Weights of a small transformer language model.
Size: 10 layers, width 256, 2 heads of 128, vocabulary 4096, 14.2M parameters.
Architecture: tied embeddings, normalized queries and keys, exclusive self-attention, capped logits.
Training: a variant of Muon for these matrices, 4313 steps.
Each number is 128 + 32 x the weight over its row's rms, rounded and kept within 0 to 255. Layers, rows and columns count from 0. Numbers have three digits each. The size before them is the row's rms in percent of the matrix's.

# up: layer 5 MLP up, 1024x256, rms 0.164, rows 835-934, columns 192-255
# down: layer 5 MLP down (transposed), 1024x256, rms 0.259, rows 835-934, columns 192-255
up835 105:104129098109136120182118125079065082114149155115123169133178092129128108126098148104130110083114154109144181109182067179115171127097118124196128091063134069119069084150119144122156106168128092
down835 094:118071171138116109117141151140095112178083143121110117138103113088147164155118100153142164099088108133166112155076135115151142085103102184086152168107141165131158103147151113081115172134157176
up836 092:179115211154081092149097113147126067112096139074155164104140127142154138140123177101196131132116148235135071114094100156132104137113167169094082144125121186130143186130166135075164054128140161
down836 098:112188166091110159164111105116108184147098093121120158076104139137161098096100105140139105149143136175107119129123115075135100131132123107098145045162183135134171168182197166159108139118081144
up837 105:126003117125107127170147158120209129078107134176162135096109169133078101134101116152079179125127117140104054073186057169141164167131150101129078095115122127081131085115186093072100156096110141
down837 097:150025188167102098183134079128080138140109110095153141098145162132163114189127172082158125125177103178137087134132135140085138142039119163125123126104183115146108107081099086139129100115129119
up838 092:092111123100124059086126102115095140162135122121130135088159166106098119135132100143119169070097174052109104133132065126144187122076130122109151155116138180077084119136111124096168158106135115
down838 095:185138129150100159063091146094127074153121132191164111131142133116107140173125121128135135069129103143117121091111157096113186100144120141141151113129176170139081067102149083166156116134114165
up839 104:164072140102080077126177120137126129151115100101160107080138161095101150135136139090201142120133179098097162137189092170162110077076120099123140116092163148135116180119161140117072153090100152
down839 085:088128127114144142086099122139113086100141080161162131097143152147131101125133083174093150129125117107156178163158193155105132089121131073181107135190161133173076163127071160154132120133124182
up840 104:116048147121107160149153126147094160117170100114129118127140213137128128184113116089137121141098119146187200154135111101148168117144097166134076086187116069156175104102202082167148126237147181
down840 103:097141155125160135108167144063156104076116128123164087163139129161178140171108171194168078159080170116185115146120147147158167104196063134106140146097114103140126115110099165151166198175090087
up841 106:164196137139187146082149149181153106101117143172135135137112142122150169190189133103207102107054099082108117151150128118156118113132080107064171138085121136132178091115112117121143117056143129
down841 093:152124104102078127047114084156130122110107174146158147130115143120089149147152103137126143099120121144167159115124097114083110155145126140142135153093135089124093119207154178156107145076072100
up842 105:143089211146158116130100181100147171107155141093139142126069140125097128164124133094166160130145154132127108109118131122090153120138154102166046143151160143086132141122122101042192086119134150
down842 099:134069069065103141127182162132193118123135102131098078161124134157112136103142136147130160154130160130052115102130157183107147108106154190086144107110146062122087164147165104069112142087106116
up843 107:122102114151134135073155082157108143163069072058131154151136145121117148126142117091120122135120042156135159069090168165172082175110127119079146138123160112175106154078133126109101108178136133
down843 095:093121083103109151089094134123095115144115100159157140114124150070111153125086091202113121120125110113148146118150195144173123106162140126142168157145118123088131176133165183091074158171121149
up844 101:160126153115184086143093137134174112109160159140103110158107096118150045138135123136131110123071088123127102170088089115138113150151079132158137130080087106139105140148134092095161151126110154
down844 094:121090149197148136146165138165106063158172191107160096159177108159181158179181146151088139131107087117126136114110105108088118122145093121092129130119103129119140169105165112100118119107147117
up845 102:179103112105121125140180084079124045106154151126118131146145077204174088129119087185158075105138126090166213135109081174136162094110140143096079133135110141138109130105159186148122133134176122
down845 098:155077108108082146159128118110102139104088098187111142131114064080130129045150121109140133153129116151150128083182136108135181172148105131122076118157083142092131142186156187152156113104082105
up846 098:164138118130178093132110088087114151092083100025173169137082084140114128124107105149122128107108107169156127110153139178124130171120096158114122119126172101134103092176073160095154118114138180
down846 107:141103104124167148050119090135085141136141194105156120136121100097161160136116153120185120069115127180116149083114099085180108135107097121138057122114123125060123127154107123142092126120162192
up847 112:125141037156080138111120084128168126203081143143167084109141155116097131162139102146104075138119077103143216116142145120061143126128084144101065130166171143120155135097153046076113143100121197
down847 111:065126074139123115156081138124112067142137134111140169146110149160126095152174109168118076128126192116176129139135133131122124089111164162119116119163109138066131141124075096086109068166117147
up848 101:175131067115143095134175144149145178180138133141112144113070175123099106085132116160118115113143112184078133124096131131139103071152101129128171152137099098129115098090116132031093168154185118
down848 103:170120064162109127144141113163138166158131159148092135124106135157151143098110113123094235117203111149081138138086171074154176121117107137100132067132094091130105112146122180076187137086125106
up849 101:139130128137156150122113119086142146101078111147105033103107194108080185113104077142190137095117110119166114118129157117127106140139135173134101061126108106107163135118228070135118142130068135
down849 088:152151102060102143152134117159132118069149122146139123112090107185112157192133095153146082167129157127086052100169166136115107112100116100145100076131130162099140126067141080144173117125143148
up850 106:101145123149162119147144083158144130097173071164154180113142146088165125174148137095101128123114178111111145080151119115145147133164096121098178114162071097118126069088116089167101101106104153
down850 098:130088120126129163117092203124106109145131169123170184192102139110149100108132139121176054125127137102110131115090073088086142089103108146138122123122145109042168113132114187128096078147152083
up851 096:047101089119164168148150157098113095134099193137116155108153163110100119155084104113145123192156124163163071101170039171153110122125083129104116179078114091125168131140113098117137129114146099
down851 098:102188186098159111190110139129114143094149114113154137149115165172063144141134156185107111090180125076159159053134121086094135047084086154173116134080159104119110128136130161122153151136169097
up852 099:158150121165110181071109141099084123157065121131134177151182104180102155160151159155128135175121141126157172152109188109120115171146047125166134132109077114154125156127097162157114099109103131
down852 095:124116100197089172110138124188098090171076105135105119106128100138201140101127158142106158144146075192112123141185144138100085118112093135076077164120148161133142123188150126155071198081074168
up853 097:131160175165123142093156145107132115154145102121155150086142125131189096166154123140168087079093110092131120181101144089099119145112168104129111131128098149142055124082151147150100123140122115
down853 096:179115081167100123113130103129128121155145150040140176102141177134130109119134155127103112156143110146109125157170070134083067186112132117115100139125143112169106109173113137148146133103108126
up854 087:174136146149133150168062107139100121140131092121067072108140108164181131121169083127102063129103087174162067127160092145106112097108070114160113165133163105108149120087140178121172154054148159
down854 093:126153176111182117105132103123119114067183124137134155151118171142106131101179142131055163166141145102164095113160124161063188165118115100093102123090104083112142080094127136065058164093124098
up855 097:116116151119153108081136123127123148101135104107105135144124127159177109160188083113170179156097128117129077113137102112148124107117116087117133125123116091153102211116147129114140130139178159
down855 103:097115237107127138103103116172148097120180145122162096134149127080127172064151144156155133149123116119093078086104192104120080175093127156167140135099150079128157168090072124084139150111077087
up856 097:112122122135121130134124104173167148171112104104211147074169127142142107116115102112221102136145128061128155103115109098197090147098111122120189110115146111138181127065086187145076166053092127
down856 097:143123160168087104133125172126170086117165132133147113104101120134124194115118180038138087169136097160118122128117169091172095106076112142176106118224126189140158196148105135104098177118088151
up857 100:198137085144136158108131151154176067129149150193097098136118148167091131135144124121125144148135119123151017087187213198106097161129196126141125131166218110119163119049108117143109158093151117
down857 086:122114037129066139141090116092101103149128131122168077153098180153134146143131098129182168178089161158144109149141092097105151149138108096090084180064100116178056119097117148106136146121117127
up858 095:094138144143070082118091141146096123150133122122147106137128138150080104117133179143119088152119140182121143102099127101130084102152071147177147184194144138149132155097172167115163111145172145
down858 090:174149061128153176114079105109189131088110138113136147149132115057160111165133099102184206152131116168137140132086186109139150117120129157125143178100081149126115119155090100123173133166180214
up859 107:075209149132097089106135124170157122132158163143137094099192105099099111156097116152090143117108143098141147165131121107116109147118139166087156113137070180106142119101113164072094126206123159
down859 098:068141148084126113121074120088123112103167182134148126087105132141098138158125140140140156151130131148089154120133139103062180120142102124099180172133121166144080122146187138039130160154096165
up860 107:116118069144083096105118119175112162092112108128129138155151124166095092210138100134141149094174150192133159150147167156102128185193140089123129109104089152111136116165163138109141114130102139
down860 092:071166156145111143109084084140095131093166104137144126163169148115116130115051135102105141130131078141059103141117143189085130151109106157126124118074093099153124162145115168153076111106097150
up861 096:123117158107149153158149088145128110108119191172083130151114145099124090102117126126102070150145163148170103195078141139217173163139123201112112131127107075076202074108104143154152133134115107
down861 099:153115082125121120084119043160095060141077077124110135127142135170143079152119125202159098134143171112144159174153123172161193134130165082190191148067150164150087143141127145122105130140080183
up862 103:141145110131093140120127157149143140194095113129142152183123129147074086128094126110133134075103163085116109139087120123175126083134135065102093113105100158128133087112109125130162136165171077
down862 104:164129116109123134146117157122183091119110133118134069076121155160078083062104139129100160120173165147102106168112125164119111192107051090096084123055075158167110173106130132131150110179166093
up863 106:109145137147152106109102136135136163173139101143107124144142110106158150102114135104126113125123097163095059147161164153106108148157133157109186127148124114101088066113115140130150118160132070
down863 098:138111091139128206138106120125097152103089128095116121177070086119129200115112112156158150201127085100154135117142129129140119095125040201188172056133112137095138115122073126111208070151150158
up864 097:114126060158081097132124155127108135143119094149183129097138170113115170090164151139140130157140127120168122175174118125207147167096148087185084158148206131150142136156111159093147100107141157
down864 092:127079110104169129135147104186099142132149164160100143095121105125092116122099143104166071121107109168172123155133144177129088129103121106192162144123157205154152116106107110046093121118090160
up865 101:093102122162088110171110125126051139117109148145110115184172052118109126097148122126161123110117180150170123079106139185159147117132130139100146150096131130141211109108175130097146117074088142
down865 092:128119149095136195136153188085157066128116077130131109145102088075110148153081141109118106117191129124097169149113169197092144178205131151162160139121130107135032121143196155102121131118145095
up866 094:137120130122151155082118168108096165074178113128149141089079151107145121128127151170127114109146111114111204142108057158162081174109087150116138142091075151133171079140087095109140149108095136
down866 089:145087128118130159110166093146081085110161166061155135150156089118144183184128126167108158115171116135158115147149139161120136097151084117127132152138115123104153137151167130138120147136107112
up867 103:163172120211102130128175102224153150125103096115132116086092176171086142110102145176127170120126139122149132154150137101087081074163133176135131130085211145128161151147104187147162112182074149
down867 096:117123101151091137158030149132199121078070048133106154096128177122113164104175126151106146073165085074126117130113185097184125137142151149122118072085119147118106152099101135103127173129050184
up868 105:151105175144131147113134130111141173091129153157188144060131074146103097105099096174120132130172110100113093077075159124139076100093096105120137187159131159080121107131050164091129058115156185
down868 092:148119165124144189094128126161105188103127147105106133117118123071100062152152091136075132134084169177111094143162125141102121143134090125112155133155122124187141174180166192144141131168215156
up869 099:142130132112176157160096092118095126133156182110124153149085118073077123124135112175186110136073177112149117125024125091140075069152112117133151158120117093114157070136115133104123114076110151
down869 106:120151124076133138143130140092176203125101094113131049120148120084173109106079109152151116062075096155050090073142110070110158153095047060139121071128144119173149134054139081161186156087126152
up870 099:125138146098171208131110139081134128133108139178130104089189161102100168113117119130208120074168106117123118066080126146099100078111198125147129121131122159146152101053132065118140146185185149
down870 100:100122123136192075071116106118142158120139165106146084135122158135097129134137165133102111088135115124097135153152140140124071135165165159140119117169143159111140068079075170164124200152116111
up871 099:191172083112120178186148111133124208135119162143184144098089144152125092124183107154124150111140090130106131095088086106067127079149079182198160126143125154110132152175131142137123247149149134
down871 097:162140126126119115145142136170128098161136183139128121095135106146210127181143129133150168107120088131030094083117130082105117043148096164087096165119162212144124164195226133133089136165160166
up872 095:144115142136120121121133113177070061189136135127121098127158106108138139138134134150133143108141150145064205142143187138084140135144089157151097072107149099135091099112156163093121077067086089
down872 097:122131119114130127108093050170179150199120122137149159142153099159099097202117147058095161105144156112108117117158127137181135163103177148170136110064116160128134130131155162128139118138133074
up873 101:102121109145075119127116194127162087141098158125134113144122096157139154109170143175121116100125147096148180085151110156113059138114078102106193144139075140142146136136103111123092111123146189
down873 102:077143104090079150074193134154100178168108093130135106104140186134134032133130146112125151109163151174154059093181073169028094184189137122123095145119133109150137117167157128083082129158120116
up874 100:138086127135148099106128094133040190077147174089107118106102124122114110091104136141146107087124126119080134112118144167130226099110097126134124172113106179068184201073163126120118110121136078
down874 105:141123132140139125143123136109143136145134125066105128104109135176114156173053061121133131166092105117098076135079071116124056158126197133048147175151090189145098184090099115180110146160204104
up875 108:129067167127149175137138143133111169149126090112107125141187119153166102132139147085200147128134092138065110143208167186088121147114134122185131162147124166161153086139098090118121123149072128
down875 096:151097113097164055110128092128136105076160151128139098066153178095099150066155110168117108104137100131169132120143159111106148204132074179176088159056092192159146133157140101150150127114153155
up876 097:169105131128124137105122142087169155189081093144122147123093129124119100117124103139112085060119138173115088126106139154140150117145126146122134154160112100102142069080192125049132171105171104
down876 094:102105138127130119117145131179122147054110118186110086158064089123079136193104140161097088149148160104154159157120105144135106154163097105081133138155117102108148136084109140091078141171143084
up877 106:131157121118092127122161133161092096115148144203113210191072172138172134135071146069112119136147157101150105163096113144045053094126116115077160135095105154149159128066173122115161118139120124
down877 106:105144097088157147117112136071151112093173104125140114099140155153109052123130149016078144134104117153135149172117104115108093104144167175127130143107123154108120136104110153149126080121171170
up878 106:120102157076156158131107115183172048162064113137085116118183082096156141124050137166190147117088138093189166139125152109185112172158115119112107126122131083122148108073196097096131178099201164
down878 104:140131154143143109122111175151121130135094085091109095146117117102120101197157154147145080209136130072115171077133125148126094144155186151102123106132085152138149109138132191137129154106118190
up879 105:094143135070140185106085119088137096126185124150177211084107130147123115118168121094170075077147119138076069127165145065142154131106145144108081127085133194146104157159041143168134104141122134
down879 095:071092104164172123092121137062094080069131169077143141172148157156107148062120073093125082070091082134219097168131107107159160137098142150103077133084155112114158176105140119126154132086137113
up880 100:114122141145135104134071149083183066118151062091133175131107175114153093126173143158108139042079146125133141143167121110133141141129165130093129121137161138185114153124155142086122120063137118
down880 107:081220064144181137129110125094094170108169113136170120086116121097116134137170146191043144097107146135157161155129095135129164119141152162146124138120121096147132133124101091159189170084074116
up881 111:134127147122116086188101152073133158107044111132146119083140122144146148115098073142135134043137137152120122125098173194132156106180145128206179093145114103170186150121110126091136117136149120
down881 111:128126123153137152083170105087130115144130160156175132133097142129122120142130102173155154122123108112154122134052109143139155135130092080092148090122062123090147161138146152179159160098118110
up882 096:143109125136144169171130121132093161106138088079064139108093159153044164118104146153098123136161131140157086162149154136166147075140079112127152116124178121096151070165144121082169142168126127
down882 096:146118107136181129120149145037144087166180166165111132119120132131088113097181130136121137138098119123095089139128124066128153086155118112122132139104118176102125106136112159117137062177143192
up883 109:158093185125127087147145067147130121064129103096119159134136150147104080139117142035136099109143142183128108120085095164157099130074129096155113097130137142125082122136122136164160168154114145
down883 107:144097096150089122098130175129091144105113158127177126126169164136104164128154130175094143043198139121166142158093137130106166208122078173077147109128122097117175122060132160094112122148091122
up884 106:081117149142157052154134174145177150147126175110160114115072113143184077139098059111114120140100084087177077140148194161085133129184125114137116147174125117114107113111093104071129108127130118
down884 093:141062154130098108088130124101125177144120166112105072126121150166134125115138117150121099102182136124061132147147145123115123094176072072158106161084182070084149090151093189113153130107103134
up885 107:084109098118146141146164157092094145125129127134078090159107162122179104060157109144079153097080167098110170128108146196125144165114140145069051141159151130113120139132152199150132092149102145
down885 109:120111103102108171119138104150147116090131125123183105134118090117131104095151150159169081102114125145129129089111104118100148154094150144163118184140124113153082080157160114130139139140170184
up886 097:092140140126150134121077134176140093208135113067067168166132142073097103149111151131050160104133115090126150156144115142104083131106127131150085148085161146131122090173103050166164119152153127
down886 094:106167114127152093082136096153101182128097139146151115148174118082118119082135101074188149080199117173124116112186113107125142128144116153066126126052111124128106126147129081193219107098169117
up887 094:117149155148135104149119123170083122142134112105196133091117132119176091134095142193082158142105112192173070165175109131145120125201164100128160116122050102141140140084106112037092104148143061
down887 093:100061209086130154066131143148133147126203137160122100143136136147145148117106176099117159122159114107097107048177176153072149146153078129112124103143036107076129136088097119067140116148130080
up888 097:143151072167158123132170115139167188107137149131148109076061178102156103102152202120076109142110151159113120092148179140165172086162131076149148041139108076145121104044151182179101146163110114
down888 098:122169054135191136090108101109174212113157163110146171159107114137141143123162155117142151130154176160081105146128103117122129107134124103128128161139113101113097134118100124158141125170125154
up889 105:053137155154113198135117205154088097136110134101095168120151122114094134145112136106155140155133114202147144102177160105090154119142112095192119163088117108110139113225183133102167151070110023
down889 097:097158138100092078128153144114131087100085073102122114118131169105135100113075099126162192222127116137120148129131098091095127133114133112097184174068132146084094097121210125160127124138108088
up890 100:134115199098074173134189162072160121133111118101091143130177131162102109170126152127159043163114123105145132133166114141135179078109158140068110120111089108136109123114170120104101099108062163
down890 095:092118130101138110112068145161088155168122153157158161125052162105103200121091110100146127110123119148136126117144184160189149137133103152140115148147112183153139150125107102108156145166174143
up891 098:117126144148159123126067084069148057096090106135173113145084085054098091125162140135126086180115097160092129155082147102103126169134084145118137125102077118114206056171184143094082086130118105
down891 091:120104099115139180099137132118143087131143185089158121100104135112148059143121094125119125153132116079145129108188111142118124154158136148102137104137056173084191132144129125145119136140061099
up892 099:136102096055096149098131168136158157116108156077132097072106138201086124122196206149136209168106154089095147179119109132109106114118114101099120127129124111074201113133193122086148141190106094
down892 111:212144128199128128094085182157167128180149099093132139127156145132141122136114096168116112163113096140141061106105190108114165125130121200107113131131133133144086138169136173124130112155126119
up893 106:120100110132091134121178102154107141199129148064195158146102126081053120192124117101154140132092117094167168113141152126144138122079151114122099145137144099078185145114141205134084155177138121
down893 095:127097121105097102096130092106115106148150057183099116150129098172088128173154136171076155106119183149099120119108078118147216174135116137153096149096095154123114112152094129103151110113106039
up894 094:159145120164156156105123145095078151146184108166103098097129120081128117118129138146093090182097144153109140140062143125140099145115025183159094088112120165141148146091111159158129103068116124
down894 093:179099143132127123142116070127151170174141194128105129113192132115109135131132156123135099138143073074104223150131111107121124068132100192118087116177139151172140163080160188123163135146136138
up895 092:174099148147102114128154106088061110117104117122079126141089142091138161126117055152128072072171072136110145079098114119164160116129107122152109077164056140175119122148106152111113114150213164
down895 092:164139084169147155056111185152129190123058089174104171070104169120123144148145127159168090189116138085170151092131107139176113165115157126101150128138116153136187150119093090146140103162143119
up896 103:130099143127156183089191138109088115110139157134089128125145144123131170164108112120102149126144109103152104083164077208129120111119117123096158118143104145126132144087183104184093110113146117
down896 107:088159146164131202141121190122095104119140102117096114190131153149151146100125126169124115077173118102108076108141125114113129074100126120122152185187136185118132104122146150159177087139128149
up897 102:077148197114099111166127129167159186113122155145149083131081071154130076086085126176084098129109143100128150103040182160125101093100083162170148128108155129176124074116107115126101105190178136
down897 083:125155110115153096121130110180117152179100140154125082153137117091156146144129115138106106158144112186180123111027144153125184134111144102158131133163085128137155141129088123164160103146130120
up898 094:141118134127115101167144122191112159138110149153150152098085159113149111138086121190073174088197127132146167147145205136122145177138091115182118130130139151055126126123129101086111145109108087
down898 100:172143159129109092186135144059118102202166074107171105142186140127111107110120197081153162157149081131100135151104113132193137128143140124108125133084132146156151157103124139141169114098151154
up899 088:077145176153137103216172150110127099158134080162091153138096122120137142181138112135156097129151084128124107109121150153118140075068166160095127099102150106139067110102074129089106087095130151
down899 089:151125152146140122163183128135176112169120068133154101115120204185072098207134127149105154140094153137046156120160035074146070140147147188114156170146158178109088134174147185120114120176098138
up900 101:145190133128083160150123137105119132075163114087146071132133093083172165109173075134094107134096196122187138142089100102118081142174082034144079109152145142144171148091173131136117127116100137
down900 097:198067129200093107168091131145135141114108083081063154106122114113116136094077097119030100152105103112081110110112039103151128155142154032133128129104164111130191166127177164105149136071117154
up901 099:116173115112154119160093085169113162143175069173122077139153123113162128138165134110138170156145094126096153100130113153092174127122121110149139157095126159121080147144162160160129168140152126
down901 095:141153112140131053161201129149136138100132146110093110120108110098173115116129098138068121166141079156129156123190151110100134053101161064166129135164094134065119134194153108093097089140106149
up902 097:131100148130107175135117120088128150124081131145163151122121118131122071138192142178115160166113101058116119108112148137125186090104130201140144119082152136125079143117082107103101125159135126
down902 105:118145116125065162154152119113134102109105159123167134139195127161101129093131121109164116137028100098110125070071078108074146108093105163121101152080154138246172105175073137108125114105127124
up903 107:107163105119072165110106160143095123160114086072130082099135140086129165173125120101092132173106148214153087174103059161124144151164102125120143128115133147123131132092193172101108205117132164
down903 099:126150158152083106134144165152134077125117153183130123199117103109103120124143161194108164106096106137106147147141105111111168135103129140124093087151106094151142148149131144110062181144083130
up904 106:142109112137158104094099128131056172122144135088089095097131112101170114093115142148206153140118158110106137107056136134123109156130090130166141170128121188068183158076139135150169130101132138
down904 105:111122112101091160095151116115101087115143140107069124151166105143059150133168162119092145194123172133131131142156076137138174179149139122103141144128106081133091175172138104061078093106092149
up905 090:152122167099129119123062151095180149093177175191111159159109147103120129190137112120041125095077107155119091114096122122139078155146139191113156120154094149128127105098045171071150099113188168
down905 096:161157093098149089154125141158181097147151164131068090123132138169103154146106115085134115088148120100108094125164131063137119116109172156114160194144079135062117104090068139113172085119121123
up906 099:121138085124061129117122168059139138160144153178167160104118103164131080103120124124114079145130161112165096131091147160174136142169127140152122124092126071109190192095137127168178122074159127
down906 098:139103127164108132086151141089133129154162192096105111147080119149084068151130104168121091186141160183150118119136141112119120126118164157219163133185140124127024140142153114127170113174207110
up907 099:079142136068101101126154099132118128094144111197099110148131032143093112128119134137147150095128110172184132103123147123152090099130176102154154090174106087090157158084092092180177116155130120
down907 113:107094141129151165117178057110131119145139099162109130180098062094110090089106118141064096081104120056123139115094094115178129136169167153122209090129089105104141133086095118148097075129139195
up908 108:186132138145158131133138146084150073194149176150164119122210100079180110114144115147126118127104120143121166105125083123149171173147114166141098134133133052093117090125124143090110192106133167
down908 106:113159112129170110162115091108166138139153127150148160069120158112158108101149077146174063122103117091113162115161099137150130133118119107093117179149149101093159113142121114128086119134131068
up909 101:139155159170127135141122185112144101141113038118160166122131112103107097179152089111141120134079150094140115095154070114123150164193224072138119131152145148039114127117150157124145188132153174
down909 112:137138173184151141118098094103144166129140154104050173143108146118135164066092203144052100134128085145085172113147166048132080110097108153092099145089141176162130112129074100143152146143184098
up910 103:159151115180138163094130066084147202085066141157126164098114110131113131132108114118112121133066152143114179125114141151158153198102175070183132112080131107128121087121119129102097117119145176
down910 101:128120121122127068237153130133138137158129130116163124153150085129079131113172152160137139107198108105103177166076117129124178132101155102191121092115140102135097138180164164085127134170151108
up911 104:154148087171144127124193139137115164083146095119103109093133128118139147167061126161090083094123104093187112127152096198121156127144118161074134123136110113136222105160220189166216147135143122
down911 109:135093129064100183090126141158178119125142169078082104137209180122205139104116161136115067153086166174171186112140157116140169151134116137067144092114153092160126159173141180109132148089149156
up912 098:153093150216156104109098116159133149079155123122172116121124114169116167126139130132152114131136152139108116211141093151108156113134135090124123137176154125172091129139146132092110171166127171
down912 102:147119127105096123049124102146157112125110099145151113070155199151146133117125111196097067173119133114072066104094106111126112106135121103151091084077167123097105187116134078135119085107122128
up913 103:149141156095152145168091091119094157132080177124133148170077154108075086130133158151140131151105126128154138180191180080166116156130047136137191110116148138075107113122120110114152173170123160
down913 101:131096128067122091078160163157177098111132169105129100190097163147125100162099127086170105133121158113122155102157144045088114168131076098161163129148148091127143139157176073129179135108145131
up914 107:177069171162109140129087140135158061143099116077098148171123140183106138138096140096138115209136161081108195147112125195108133182056110166094145129138101099125154083111137123100141127081161103
down914 103:075118113122135083130166189131053133143141080107133173153098132101107133194121130106099145130182122090126137169154130148105123154132077116052147046143146139125176102157123159139117120126154076
up915 093:064120154170159147117144137146116134142127107136163122153157101139155093111124087152134108121092091069098107142182138133094190173182187200138105075170164111141149046118106126139125088130122186
down915 096:086123129101113089117117092140152157112117181122100126085137143183119112171122189096111140055123187053103170130191103120113117130076121115112159154172157117151121165148093100115102109090192122
up916 095:188150158171091183131152062099141113126154170145082137113151091081062109151126154168165141122093106114126137120082162138190133167092129122128131067066136127149118102103090142162148113136125129
down916 093:119119143168147141127107129102087162149136160124065089102085122144062146132190187135140098142141149127178149115118162132120159124128198127186178075076104172188171071172115169168165185128169110
up917 098:071157081136082147218061136110102140125136138156138142082075092127138159111092107170109099094105127136135166141094064120137103127068131117126132133122134067101129154099185146126201126117177119
down917 097:122120127120090104111170141172129117108168128100146092102134118177136150121114088124145085131091140116128144118153114132125189136103166138166076104132131103166083146099115185069103092078130194
up918 096:136105203153088081144101067145117102178129081060132156171151145102135134142146181098126142099116111065134098123130136199133109079121146124105084180077137107140127108141123072089129078148103179
down918 101:162108109099155159072138122089116146179172113156148140124109084173122117106118133079161121179141136149194170183157139089115136139120159093095134174161122180105097205163158116115111129105142150
up919 093:116168135131133097118160080185129161148158153123112157142085055180114150171077122046089108115132092106136173083100118101117148121119107103227083178114175148144162145070138135084162109125200139
down919 095:150134100161141173109197145149132155153104164160117089144183076167186116101136064188089126118140161150104119125153103081105141128119128071116115094138170113185106079166130088132130080166130077
up920 093:164146179171150124121167110128109123105141055159172159091136137186162159195100135131150134084157149171192180123105197165148080122084149112091120120169126105098090096088121142086066112088102152
down920 086:167114105145092064077158131138144151125130133135146139115169126177100122067081134166154117099074114145139208127105145079068079149213134102033130105084091136129146176103152160148141109139137143
up921 094:138123113067045093125178109129105145122085152182108097120077124067138139105149085124135093147141099155031140130142113165114178128146159076186173085133156009117116108144137087153179143133102129
down921 101:175106117107211096097071090121088105137122154140162090130105100115117168098127168137074092136091107122098122122112109137142160147041122129126102141110151113116194183094127116119128140116116116
up922 096:186147084128124100147112154149101096132125138159124163171133152136119082069084101183098144157105121192134127179097140092090074132124158114161142131158062104132157151134134133127122087132100090
down922 072:134155104169190128130128142115094122130086088141141203091193120122060139141142120152120072077170074160121087119126106094112046162144128100104155159193124075086152104114176163136132063113095113
up923 095:134143154151128117186120091104141176136110097129073126107145109098123084084168068133095162148151113171158068202087161108132137136157126094139049090103118083133132154127122089150107088060173163
down923 093:106113085122209128189140150159137152166139146154086131107127161110126158158115114147095097098147088134168098115154194159140146093147131105204172114133096168083107117101096040139095101135104141
up924 094:089167124144133092164106172108112158101175200177137141129156091108148114178130105159084129150132137105110136137128136166102082117164124185156122153145156096111083128132100079100092085135062074
down924 089:118135076117083122160125127162127177107156105132112108173100114142183121178081137129118129179105147130170090131150090143172113168126158217109151123061129115140100158050093168095142069074101154
up925 111:091086129122105106154095112137170174102153148137146141077117179125096117131162153096113142152091145132142185112103150220137166112130056110152139131110111100124107144067102185161114119084126154
down925 104:175123160126133089144127145122166094122160186141120110126133077050172141135182127077053187156093146109129131105127158138099141067131132135133126151136105109151161117097103118165146115122154162
up926 100:152080141185147120155144125136177146118167105146182112066068142149201116118132117146019100184135092156176121108141064101174140183143153101119123148128086137136100113123167173122088150135115140
down926 098:112125142105148169123195074127126171132128112063132148165137177083174130116196114155108106095135108172096154106109127157160082180193113148120132107130138184188126135116119104151088142149095150
up927 100:117170162098126139111163140134174131105053178144107169132083118144111114128131099100093078076122118118128169148173091103121157124158123114097135138151119082133194130085106126129111042165125064
down927 097:138080144158141087128164108101101115102131115118129091102127116136124115128207131125107115127126149102082062099113094124092119157166132102141145100075088022142173171140130155126112119108173080
up928 106:186113091166106092058217079154132093062133131155107114059116103125129107147132108176108149119153109146134107092090136124215126096088152139156147092120097160094073128109082175144048124094131223
down928 110:161154104096161095098140142170151127132131124181126066169045154133163094096216131153159126102098176132096134144118138127137119116097141129143082160096066119102070098092114126121173156129162086
up929 098:138125081098156106155125084132147140165062092167152152150184191068094132166100189167142087100114118119100084172090082143125133139157089113100088142111192173092143109157153136090205081085064097
down929 096:042110134117159107199111151063121114153181171148089110101152147149186137134171154119167147090159188106174113177099120055154108146145123011107155113157182134152099101150172093106191146133133118
up930 095:125115104152136165138097104170104107143168135180151045087153081095164145141109130100113176159059094101167125112168103144154110153080156107137079120117151149083126110160137175117091130063210083
down930 085:105103103125199189097168093075096087121107147152115173096148120137143177132064087129140123142078098081100094090161117123124180156173180070147140105139108118083113092162152155179106178175109107
up931 106:107116149125085117132134107123082149147065077194112113094106115107183071197128168102177163111079113173150071151075145150159071139136092082152075103118140102107142138175118124104210166100033157
down931 094:092094145111106128150188147174093134098092084187094152115131143034095093136152154081147137147125125145152116142121087161139109096088094089152146190161124178167103111162122106134184126126041164
up932 096:114060173150133103142111163133095149140128102091157119152140094118142111077176147120155162118129160114112139120120152109143095093128129169137141094115169096090166096180172105171101153178138135
down932 102:062084111156084114089161090128183101115150168114142061171109181160120170120111108122132098111182151146093095131102175077159142102141106118145096159144133151052029141172119175164088091185124095
up933 090:110153111170137135156089119121126115087116104100075117159104134158084095124114170111096080096092087084142181113118095130099166101183120147154117102114126204067179168159072197122111105138189153
down933 100:137147152162064173149053154157112164179101124137146127095138100171117139136135152092128136105133130126159105100175090044147111099085096090153139159096130126056109159093111136106160115189189143
up934 098:146113123158161127123080096107186107183156124092123161171153131158152118090161125120164122149120160113153152092125116160152084086160130064166150102142134118160102051109073109096130038188087133
down934 089:127160100063083082133121124107157044131181089169087095114122091154078132152134121127129082157151130135120097124140063124107117113168106116184118168153114145106048171136132158095126151154175097